Weights of a small transformer language model: vocabulary 1339.
Each number is 500 + 25 x the weight over its row's rms, rounded and kept within 0 to 999. Layers, rows and columns count from 0. Numbers have three digits each. The size before them is the row's rms in percent of the matrix's.

# layer 13 MLP up, 256x96, rms 0.509, rows 213-255, columns 0-95
102:501508532494499463521522490500458508500464491476512514509533518453481467518502493502488483500491513519512513508524514528495495483521461518501495473506504475532494473464486462501548469453486496475509457474558521519476450513521522454528559511524504507489544503489460554530523521481521538510
095:483513521502518471466499492474461465502504526527516501487476540468455548500498478518465480509507506506476506468509496482482496518491544538516513506512517456506505515488464507480531501490523499449464528497461488515511476446563506503537505515446522493529489512480467528527486440504483506473
097:540489492523453449472541514494519488506489517523486526508494527512472495523507490488519554475523433484525520528553512464489521493522522497555493578486508484509541485471530498514500491491516510483479498495464467488526477517459515500484472504496472481490512538500519483471471514468515497494
095:476498525484452522469519545495542463504465536481521501543498489469516492516550473512490484511547563496522478482497516495495504512497495491517463487515497496515520479471514496540486509507513482496491449464510516550532504503466499558509526531554502475466470506523515512497502475479464513526
102:483508495504511506503523506491507497510493486476509473491472509514492462536505523500493514469470487522468546504535484445549479542500532534528534527501448486477476513491487511496503566531534484470505469507456518462542511488507519509529502481529558468548515495538510474504488520495464500509
096:498499525521471472501491502470533477484565486499526515532492471465494518537481499491509465465513488474507506485488487539547529514550543457529541517534514527495491523534517507518511491479526497501495510491499493449480499502490496502513456511482469478526423503495520491490492516556462494475
099:446490512513513493470451459512493527510486469552531466487496528482487481521492520506515514490501547521484519522484525499526521534516486525515532488559498491525498503531518528507485482467536501467533491521491448486487531513464469470540517497518480502508497537481518471467522473452528525472
102:469523522513503516493480481482484499474526459457490497543495500438483495518497467492519532512511564469532481536468527524512508469490479471527513467510498495478473528514463454545543480563510471467487489510484507503511485517518466494479497509523463491496523539473497535502481484530525495502
096:534533531467520511466555455463477491458464485518529463517535484505495483471524507530484467465452472496520533489501489495512507516525494472493518462452499526456526511487558520495483502504495515469498514488479497489514497526532475504523496518479502546434465519500493509503492498477486483485
105:481520475534497456506517505510492504504521523477513497461476500463448519553527502513498501509489473483494482545486462456561538498512515524484497509510538510500534485487504532485516477482553508519443495527496510480530490491490569514506491475521473549526514525496543496494479504487512468470
104:494476482534532512492471478478465493456470515504526473519516569511531513511522507536515470493559524498462480518480484463463518480527512509486509507504523467514465503519488484495513472469487476480490454514497509465506463534557468535473511499534527490507485482504473550526531521501511505504
085:491520473500468518508512478462486520513531450482510541504515475486549476547506499503492489504479511500533520524504522501494505501508493472501526495506473498519527548496432451520518474501501483518509489464528462522510486483544463500511493517530504501443545500437502509476522551506507533476
102:498535524524460488499506534481490551524495528441493469539501484507485503506480498450513477478485481508487503493509479537483515491489465506503552485525462452502509485492522510496470472504513483484467519499493489512485534469457455486525548522466520496470534518500476550461534498494546472495
102:478496493465495460511489543477467486512485431511506474488515528472540468525481520493454501519489543449498462504483486510481488491524462506571500524514456477506505512495495479504541528467490517495492507469497514510506474518531470486522541555467525486495477534508508485501519514543493492496
101:508499488478490482504483497456490462521504479537523471485473525524478496501465471472483514498475506548482551489489457501502499536487476533573517508518519496492483497513497497483492481477505481522546477495510548471490539492508508527482573466515479482544502508504519503495533475521544532463
095:496509483508527475442515507478501474510523495497455470467550488483488455512485513494494488503503493485454482494466493520547507531498458486444473488532537483513524546519475470467514519471508494513536501522525439457519484518492476491502479508507489465545496536491541484508473507511500490532
088:541528498543462465480457484514489511508509471542514534464504533543498513515468477531478498489454492531489491489521518512494494511510458515506478496509467581489542460490491513537508484498495479496502518520498521505509470485506512450521509489499483486550492532484467516500495493470466527446
100:543533481533472533518486502539498541520486482507460504508532463472448512516490509508543475486480531474493505514477494527499488480551497482466501569506546519530533474473503486484469485523538498505515487494450507501495500491498491489502481435509495530508462502503466501510462487474497508460
103:475502487510512474488513481437482495504476515469482485510504487529542531473478511469476439487506527486514495483523452516518492503535523483542536487526489532551504521495463480495470515498544485484506473521574501479507498465508480517515501467503493489547513527471514508539468492519516516460
106:534472492492505533500495499473498499457515505510499488512494480511500497555479510531525487513505498492496517503473519507561526470497496466489578503533497546451501442499492511487514496535512508501532447495512537509504492481529530513465500494484543496459460505471466476528498541534495463491
095:513512509498486497482518535491508532533488487522478471515474514525497531481523527498464523533508509471497519557517475499472501477536525502486488524541494481488496529467503517548560480497489485526466504493462481497489487437495529460479515487490479520478502504493537526424501488541527473465
095:471534520523526493478538479431494465509439519548541510525545498468511507503477508490526499528509496487538504442482506527498542472497529497468540478510485474519525477467515521526483484497525505478525523485474477493501497511484528489458485498518500506463456484526493476515489470502475480535
098:471555522522512471494492516481523505530509478504487501522491479493452518481517494491487520487537517526504492510525473539505486508457530500477474482476531550537500454476496502502527454535524523483505498526456479491493562509504519517547511503506464497489518491432561505493518499468470504501
111:519535480535510516536467497504480518504500511483519519501516497516525501512487492514483560543545518490510501524480472494455510463551490480518497489487511503495470503450504498483524496461502499513502542503486465481448503489538486490514482441476492505575513512455487539447506486524516474495
109:505509496499513529494497527481514456424512467505481498494557475487485461514474513511545512472507552511471558501470497512460515522531514495513528499477506538482476470492561502502457513483520493467511466500485539520465506509538487496490480511491472471494491541467496505520515466490491526506
100:501517525520466501483526482456476493501459512481532512476498494508487470513496491456505525525515544467528494473499505531460536535500531495490542489483492500505492496508479442505495461501499495469491495485485552462508465542470486464496511526554505486468450498511508505558474483550512496477
096:521471469508523532484478493537503512455524487468534536473517464535474456513496489517485523478511473465469519501532459488455489500471497475524492494537479494468480503510498483488535473481513478541506494472509509480496528499491537496510531469486512525554539493470518444509478494552470515526
090:497530446510471486510506530496494518524507472476514493468517491463526513501499522502545540482508507459490494506492502493492449475529495485489506535471503534477525487487530459547457484548506544503449489486541527514544528459485517546496527539496523511471506519476468524484499515507498513463
094:476534519523484481514481509504499509494511482465478456478502462531509474484477466493494500496482495516467495543474479516479519511551475550517479506489536501476500512471525526483485453501542481512503505487523459511533499527565466475507503445505495500473484513506539471529548487514518557516
101:515525492555508517494525494457485507513506534536477444488471501447480465494504512525513471478517528498502528536502489516462490511483522511446499525507503519495472469497515522533487511497443496492485508499513472488521538468472434500474480462531491525475437536514472509518504490509505487511
099:494514536534536512492476475520488459478488478489499522533505506504537534463512479510546509494500489474493505543468491514473499504499485496530456515541475540495463480478486470532469485462507483574462485451495503514495492532506508479472535486465471515530474462467485473525522512499512523518
096:523484482510526505523535510528489483523551512493508488515485449491472512525528479526526468514532494498477511484453466482533493484493485553511520481506520442471489481460488520536526521457533494502468481563472501486487488491511467506483520479507486467515492485471456461471516485497475530536
090:528513495530493488539482441467508484532498487529495500421493508489476474474504494520521469484500494509495503538490521516479527507493456504476530516503512447494499540511506514474491505531547475476521512532535553493500477539525467468453510500493497467493444494511507506513480496522517463469
089:496537511495576468489527519488516518500458485475497523514483495503521455475501487503492558480467492522436541503510478495487497533497531507504481474522534497486492518483500494503408521475508492482490484518513477532505476493469514513498521523506494486512522465496493511521464546555495480516
114:522508501531464531494464528475489497533496513496544467478508461522498502489542498503469519519500464490503520445473522469472522536506504487463528462488494515484480475501525551505509492464521482496475533453485540531546541536474549471484506498514478476516503495505501517501543513482499459509
096:495493474515486485526543493455509454509491531483565526488489494501497497511501516488503484499477452489486506486485482485519524511472524520480531512543466508457505486489514530488508469519498475506509557528502526470516515514514474500428549502520495483545493539463515520437493517529476509486
098:502504498526511470508510492453506457489497468466515497521509542519495556506520504510501494525545532514469503501481511535494498498492503477524493486489500531453537475503478504483476442536540455521560480512533515479553534495524463525475524496512516498497477484484461515541466531499496486472
121:542511514517536489446519487515444525486535482449469529471517463517486544501523489497502479494541497531518488477534514508498539500451519467444519500523502519494470512472472486532492491477521502523486530539473512520455516480513528478492484535495501496506537523485507485459482505494525530476
099:500520533508518462523481474516506463512485500446530540540468503499498491465509498481512434479517490487499521487520540486521543459456507485499517468471456521480480500502526495518535463534525536517467509496494453498478488536515548474493487525525485458477491533497489476523497503504473522480
089:503473489507512511480494477525528508516491506470520493487461487463448473500532532492546477475478515487510506492490540455525526520494522476459513519562530497528508491536521514520523460517493474460450495508481477475561504500536510508485503518504482507457459492465495497505458496520465531485
093:470490491459464505477496541484488486518521480463539522483513521480495522508495482497485497512492449495489502447480473527461528525524516508474495477505509473538503541488488483502509440503555486546467492529472519489502487512521507454559474560488512509518486531522479457499510491477513524508
103:493476516493503500516496430489470464469442478503485475516485511528515510500507527517477493496494505516467456540594487485484497457488493541524516460501533502465471473476529515521535505535530478519512546507509514480490473487508473522510530491485523507484515488512471486502523507484502493545
099:510467486498479477548447507496448496482530508486515470528522526486533465499514537494491514479494468493483507523514473491512543477496508503492549494512486544486511509477495452478473497449515526555501464504506518467529501483486520537494506455518511478478499508548498485491484558456488489535